config = dict(
    optimizer='soap_variant',
    beta2=0.99,
    schedule='wsd',
)
Each number is 128 + 24 x the weight over its row's rms, rounded and kept within 0 to 255. Layers, rows and columns count from 0. Numbers have three digits each. The size before them is the row's rms in percent of the matrix's.

# q: layer 12 attention query, 128x192, rms 0.0866, rows 0-31, columns 128-191
# k: layer 12 attention key, 128x192, rms 0.091, rows 0-31, columns 128-191
# v: layer 12 attention value, 128x192, rms 0.0815, rows 0-14, columns 128-191
# o: layer 12 attention output (transposed), 128x192, rms 0.0946, rows 0-13, columns 128-191
q0 093:100085178125115118160141170105117123128132126160150118128125127170117141134130079102162092131145142119101139159134156151159153124143116082125093117150111064121144110109095113153147175136131122
k0 089:136123103110137134147102159085135143103156179124065126158176175072111129138089130142107155111131098119140129132143112108115123171132109122125166125097128132101132160096168122120074121136093071
q1 115:139129127170154110138142140125121107117154108092169127125134119153169121099135150158121119158140116126129130193145153132129113116168132112138148135118083117131127159127126122146119165141128123
k1 092:166108163123116129145114134143119109107100129099107095120133153147083157131144145169118120121125138137075153164140131128152148158157176114122108142121124126122137088102146139112127124111142135
q2 104:128108126086104137104142136146158107142108087120143122132101116131173153149136084117109138145175143139156148148133115146134128088113097189112120152142156099137124157157109129143154092151157098
k2 098:075123148170121108099106093093142133082155116137114141142142107133154078094103139125106117109161130162143189119151106101117103127132170099143169110123111135124083113098177157109162121115155144
q3 118:113146151119130106130131140139122131149148115163131139124151112139107069121143119141138121155087095139096144152078155107132180149148102144119130085148084137131124140170089134136141161146158116
k3 116:088100144167141166144108104128172119111122157121143120090130141100099127148101115125120090119147135161156134157098119120135095120113158128131121112127131135120143172122149078143126127151179115
q4 103:145187087126154159128142114133095117125173177135114142142128141103110147132095156125100159121113122163131085094118125093143109165076134094151116122110118128171131145147140147078141144152132148
k4 102:071150140102146133116115123098135120131112091150083149103078151099163158155135096113127142118149129094147130125159121153108130118093124134114121094175159127131140124149126119160161084169112119
q5 092:109115142072132084131109096173128108164103165142149168152107109121120127140141094115159064102137129082141147148108143146163132100128108136132104142110177132128132126099134130087099113128103135
k5 094:123131128124093110195112094142146108114120139113097157135107125164114116136111131125120173103142076158121115110128096128140137118100137111142178137102110171147139111114123133146122126096055133
q6 111:132141093112167160141111124108114144136151126138079164150099196098155147142121106088116174092119159127145160086151143125151145104104159155148114148123150134146125095131175119127151120144107135
k6 107:134142095127149107151095181156100110140148145179088119150115113125133119098175120126100116114100117129132124094090101124146120094106124086112093091119140152174149110145116150139134088111137137
q7 101:146143157117103111128153168108098142098144102124135141111107088113138156128118120095157134158088135129128108125139128125129166129165095185109099097081175109109137126182104135128161131103118131
k7 101:123101096135170120117104125174127146131123154113098148118111112090114120140119142106147140141147111155134134151154103124117119129119155065158172112129078099097165158123149117131114086115155123
q8 092:113131131092131124165138122118167127133116133140141111142167094138125091125133151134159155163168174159127085107167091182121101123149149154095205114096144140137119135147120108143151127142133135
k8 102:118127124137171136100123151131140123115089098088138089105108124161173108124122081145125156136083155092109141135105099123140164103159119135151116138176139122107158114127113129198120134147142176
q9 100:175134168137100119076168173117124078112138137125172145119147126132124125156165063146113106142133104115095171136099124147120128126144104154146111144137119116098172140109087107104174111145149072
k9 098:145124139118159127167141113137094118114095108098109151116130097146073102133120155146136124168147133163103162142122130163152148132141184127150150153146131147098162131077153107179088135135144159
q10 099:100126111123158191145105126107099188137170114115112143156147162105125122106160142144105129142114118101143129121099114156141092124142130097147131141149152133163100126109133168142143138144097144
k10 105:117115151183111160125130094137083104136129163135124143165137157127139077094200139090128146133147137115138087101108171132121137125128115155084126143128136094181111138116117135139120143130127128
q11 105:128077135117160125127152173113075124144125156147113193129107130114149147132140109093135139118183124128143132114145106127111121110111137111155116173174118087158188121134150118162118133153124178
k11 104:143122107095169143177143142154150100109134116120075134141145122145145156113164131158125147169168127081169137096074092103126119095127127118170156115112099136157115138115130121120169127119159132
q12 104:131147157148137131142133171115136170142141144125157106133164118127077163121110119133121114136144110162110115091131095138137152091104130169163140083126073139140093120095121099124175117183111041
k12 108:132121161112162123166180141085122141096100121136127140122132040113110148120123131135131127138089109156108093119118174132119128143141138138128095102116126112071131139095155165129079131084157089
q13 110:104073130110157108111142151165102139140137139167138145143130098133114114132124153108144107134158130137108185116137132142064191086183154155140159136123118119131114116133117126120113157110146095
k13 097:140125121134163096153137134136142158131165155128164104095130118134091139123143137105151138155150110155106104099152146102079154098103108122117128130086099115127114138136108124075138123153155131
q14 108:092131101134090132128137123126158121127147081120110116141129120092132120132073180156112138098102138148095104097142144149100133156112136103127155125104075097110100121117134155118109123157144115
k14 099:096137135140124142185108130100104146123099118137112122085071121143120144142159115122135127158117134124097120095148111147110136150109116170110112094143127148112129101137128100132143151118151130
q15 097:135075140119121101161142117137121098153128105131127157145102083099145147129119135110172101114136147081089130137138126140125150142147129143123130167179116143110128124081144117143110122122120090
k15 101:148102157159120135145170162102130122153083108087143115144114161140107132137137116111121145147132129230079119118112120115096095147122114084153150108128092144180112155149098126108126135131169114
q16 101:143104111168166131084123099110147138130146139127123151058098156110116159153137168119065141116167142105174103121143128120164117132086132140103091131130158096125123131134117138177138104142096161
k16 101:138144119088112129122126123146131113134140094140111154170110132124156119135103123133167116117130132117170137115128114087120120110148137127097111096167178110176114148132079115194154136119119138
q17 101:113111124175091162188102187124097126105149113152082094129159107115130144117121114077144153129139137156155143077123148138137115128147133087108119126098124147167107084126144180141116125121115145
k17 093:120115104192138138145146092129137091129142142073157128126114131154089126139139120127152163137147095147131121123157126141144139132164110159107143140120150128130120126140141071130113132109134130
q18 098:111141110146169183133090087119097124129132143098116144128102121117135123134141130109148141107138101165133087153088103174116077128115172140125148117098146160137159148147143161153094151180130111
k18 099:116102169145142191112138102095133106125140124109140137119084119112100162138091131135107146134086155130142108149128140143134138128137126124114078107122119110119128130087102119118163118175093123
q19 094:169106145160119109130148119189120146121127142103146091101094171191081158102084150128119116130092124113096136121110151177139150132102178170109105137130097116128146098124136128107116117152123127
k19 098:167150145156148112138166146118147094124125081090131174102099086140094111149121133132138085118119131121141157125118135114168135129138179160133127145102108123113177168137121155141156150116150131
q20 097:096168144105101150105090159128124165113139152142119132111121166152151099091087110119157129122115112133101113135127102099165151205093122141130088138152186138091120103140138121111135109155108133
k20 118:119111111153115108142071144122159173101151187105083128134146164100147133153113140129104167071176116148147148141110142120133086131109120104143114083092125138131120137146152181138146128155100093
q21 103:123149108140093096132127112159077155133142126164098139181131125127131132131104090126158134106136140120156118155152154122101140112096142098115151123148126122148143106117130168103125099154101128
k21 091:141095126095141112137127148136150146140124117085132124089147104182104123156099162137155096153143125138121165147113128104146172125142149125131110117120101111116158120139127137095115124145074126
q22 102:115115097120156101186089084126116127156148153140116124148126128070127150119123154136133169125136131115154112124120155165118106135127150105124168137150084134160096103115175154108094171136107131
k22 094:126167148135138153149131160080077134140101071137134161136128097187138111128134075127114106132109110130136090119098105111123093142101125148131136125157126145156130152117096155072117145166093106
q23 098:104147128097087194128116120113123142131107116111131105169145113145188179145101123101167123111118120150119141131160124114123138146098131130147104120095136090140117125125138142094173116122105085
k23 135:154117149127141135118173127123098143135116128094170109115149097120095158119130157129153100178129141166090134181140112146127130134123156141120126149103121143084146146103137109135094138068172117
q24 102:157110153151157125137136142145148139133127132149120130144111119137144124081134132139151149096137096101125166141101120121128106093097177110139092115160136131141097143177139151109098116135109128
k24 099:155138143115161093153123114121133091132107113139103123153156135087108154114092127164096155161093128100151143123102118154113128165169097102117136120153136187159137148141129112122159091164168120
q25 100:095163143147109113122112099101120202131132145126085102108134107154118108098094149139107149117119117108158123131150094125125127123135128115142123137153119131114114139173104128143129066109082166
k25 096:112105105125177082126124126161121101129104117152152118072100158144140117140149127129145142138137112130152123111176135113099102115136132084138131151160131159124156130116138148167124120071157096
q26 105:080085126160122139142097113135108138161097133135120140139115152145172082129127104108129114146133086189109140147129141099132123100129095106112139140162099094131119122138117122138156149103103116
k26 098:117124101100103159181123136113122108093144129106124107141157145113122111139140111188106126077130117117122128115071141113133119090106107083168106169129126123127107140139128114115086062147112186
q27 107:140143133105099140107126151136152098134085056147128136163136117125072122104111168170111114132124104097104126096087131138133146154142111159142138102169117124140147132147090160157112122116139181
k27 117:141133119095138121133081094171152155142133099135089132120118143131141122136151122076137176086108143104146112079152137127142115144119110121153100154103169149118106122117141123104116151122090113
q28 105:124109106122133122138098142111107116117138121138112177107101147101107183141113107135137124121166132140111144178128104132154133148166121087126136170111140095109173131158147139123091095091136133
k28 110:132152099126092157113116130088151146140164088132101133137100145190155161121159076142117135141125108086149113141149088180132137155090131101101118130149123123182133132113119144125146084176090114
q29 116:095170139132127118139119151172084180104128130110144124123146125125117166125118145099155120162126139107133089161098112125193112131125167134149093166107118122137097113116120096163129121084114109
k29 123:122114102193117100112132139127111126138143151125086117160098145102149098163156132111127144134126125120139129135117139107120095133105183157081140099140132119145137112165112122150136111115146133
q30 105:144152137104121060130131111153123097124088091126132141122115103092130167139127141101114144127120129153135164146131119148157152123153118145140137143096137125126163147122093144065124135129157086
k30 101:131133139112117111147118104128094153119115130132109129165151150133160131128179154081079144132120120165168134141085099095119141112115130086115159111144155109152113127140135113057110144135118168
q31 108:115126120166167135093125098150115120139134136130114137133084153088130130073177148109087191144148111139143120152150117145160155093127130153126151117119121156100174148115169167160136169126123129
k31 104:110111101125179185095136139093119131141154093113142131149126129159110135122121107089112117153147144075138107110157137130126105103126070144141106116126144136133106164149102136127122121172200126
v0 093:118107151152194105125135111087141134101138131129121103192123131156123174108188105165128127130149124119084103085132088156123156085140092128152153112114115097140106123104132111142147149130131142
o0 090:078118154093123124104101124123109110156096156127116138116091115125158093133127143115140120127121137097121146153123128131145124130103114136123075117152160112077084130142106129126158119128147126
v1 117:140081113106127115129107095192067129113154096096127177090084121101155107154133128114094118120123134113136121117118143080169124137115125165113069175164141100112165140131094131138134107156135182
o1 100:118124112137191138119182102063111095114134100173151196134125159119152142133161146114084110118161119136137130117103079140158142092154180089131113126133138146122144126126125126111116146112111150
v2 099:150143157126151112153134124157126116156119128110142124079127113116145130097143104112114142134142129107149146132127183144146112174120166124108082134163176154151143166135132117114119171119157048
o2 090:136158118130172122113140120130128125105150111135130131140080108147079101121118110128135197121124166147116104144130143134119128099163138111146141109137109088168134139129151138133122120154135176
v3 092:155165120124156089153114144099129146131135148133124119161132138148109169131148153134140115128131124154070130157050120141141100102122100062169090129168109134170115143166104120118159150132145144
o3 090:158150120134121112120156100103122138106126099125121101090141119150134115148123110140119123132128126076142108086083139110126172150123178160119167137122126146129112103118137154114147092145151109
v4 113:114153137105150149157152124066156132133154129144145075138138121168116124146095109153159101144124127132125095103154170111114171091123124062113154133135139085149055111154124135106136148130112148
o4 101:120118109074083088105120134114140128160119146102107133119158124125129112101083089152106140156107134127129182121099172068105140147129119162154143093189185159135109131141084102140107154129138120
v5 092:112101105104144122149121138129156134131134144147106081145119147121135151104143106140130107127109116139119133131091145093095140117117068170138105134116095107134128102111090107148150082140138096
o5 087:158149152148123107196124175089084142131126127115116110145170134108132104158103144116150114121139092090111160143091104142113130138142142038118147108113105119091099144150134095133147149117150137
v6 093:088156115168107150099162119127123176123107133131153159102126102141147139132096114094128114121108176117144156137164119120099090088121118197085122144118141083133110125137140097100111141124106124
o6 094:102112152118128100137132171102110129158120104136102145126110155086089117085133109146129092142091113141094126116148143162127120163144138098155134121137131155122144136148125158114111121169145144
v7 137:136202116143188142139118170081113124125133161153145121135181139103123155112097135130148122155074092122095087147133162172074128103133129147129150123150103140157090106114128116134156143128139122
o7 112:165144169162101138120120105123137126143152122109125096120126155163116102119106114116164135173125134132140133099131154095117164128134081139121138117111105139135084112102139167084129158138108071
v8 096:120129115164149127131152202134162110172107162156146168135129118144158131073131110104150114150127135057094108123112104106109142131129132182143128120169137129170131130130096144132163121125134095
o8 092:121157158087144121140141139138139132112140121135133086122102126121142122144076133104118181151148156111108102168166106151090168118142123116128117110111096103088143120117207128139146152179132150
v9 110:139109133148130121168127139097091150097138134115114148149183131102115079166111116159130125140091121063129138128127138110112142145134066097200150128149143139128132119149111132133092094106151133
o9 101:186187120085081149099126121136157125118099137151167115111145123078156153145158105161085127106122111169113121115127134116127166126093109161103127122135124099098130147117119130124138140114096131
v10 097:123096137134124090115143131166110108090124122107120135107069114169123133108166147111111142122154138107134135118115169099153123130105150107107105148132140138098146153144111134110068134122127092
o10 093:118107076116143163157113150158162110158087116142106154131119134119180141129153132115121111138141108138133161123172105141128065148175145160112112167159171136083148138131126109142138117141137177
v11 106:149142152123103129134140105128176141158114118135105135120147103141131089131083121109161104099104131107173139115119140103110099151125115118102126108086143177100140127103110091164123103113118101
o11 097:081140100135097093158118180141075143128128121132112126131116123131118208136113106122146121111159119136094151137143142106111142104103151124169117152119126106153126118116168115101129140134170132
v12 109:098131104075132117130134155148117118121139101144119164173087116100114158132165132124115129134149125117151102125053065108180133153126145144124106119111146149124150165151122138125117158122123091
o12 095:165117163163149160141108139123145130080108156107102141107123161145191104150139152118121152145122146100134152138157079117122110136149107192129114132106152137123122130148182155113154099111133138
v13 098:145136154138131123123131144117126124109135132133133149115105114142129141131117129126074114111136124138113123124137132088163089152118120129144115131158156154125128140176071154160104153109123116
o13 094:131146136112097140112147103125131142150111156101140094121102123106162113155172089135125133108134136087161127095120122108159114103150155137165099093107158149160142137128164104139107105145105122
v14 089:144112092115103133084124134091133102117132155131130187123103134080103133119157169119119110126093145105122146160166128085145181133127110198111087174083155104116126101101119130123104145122119180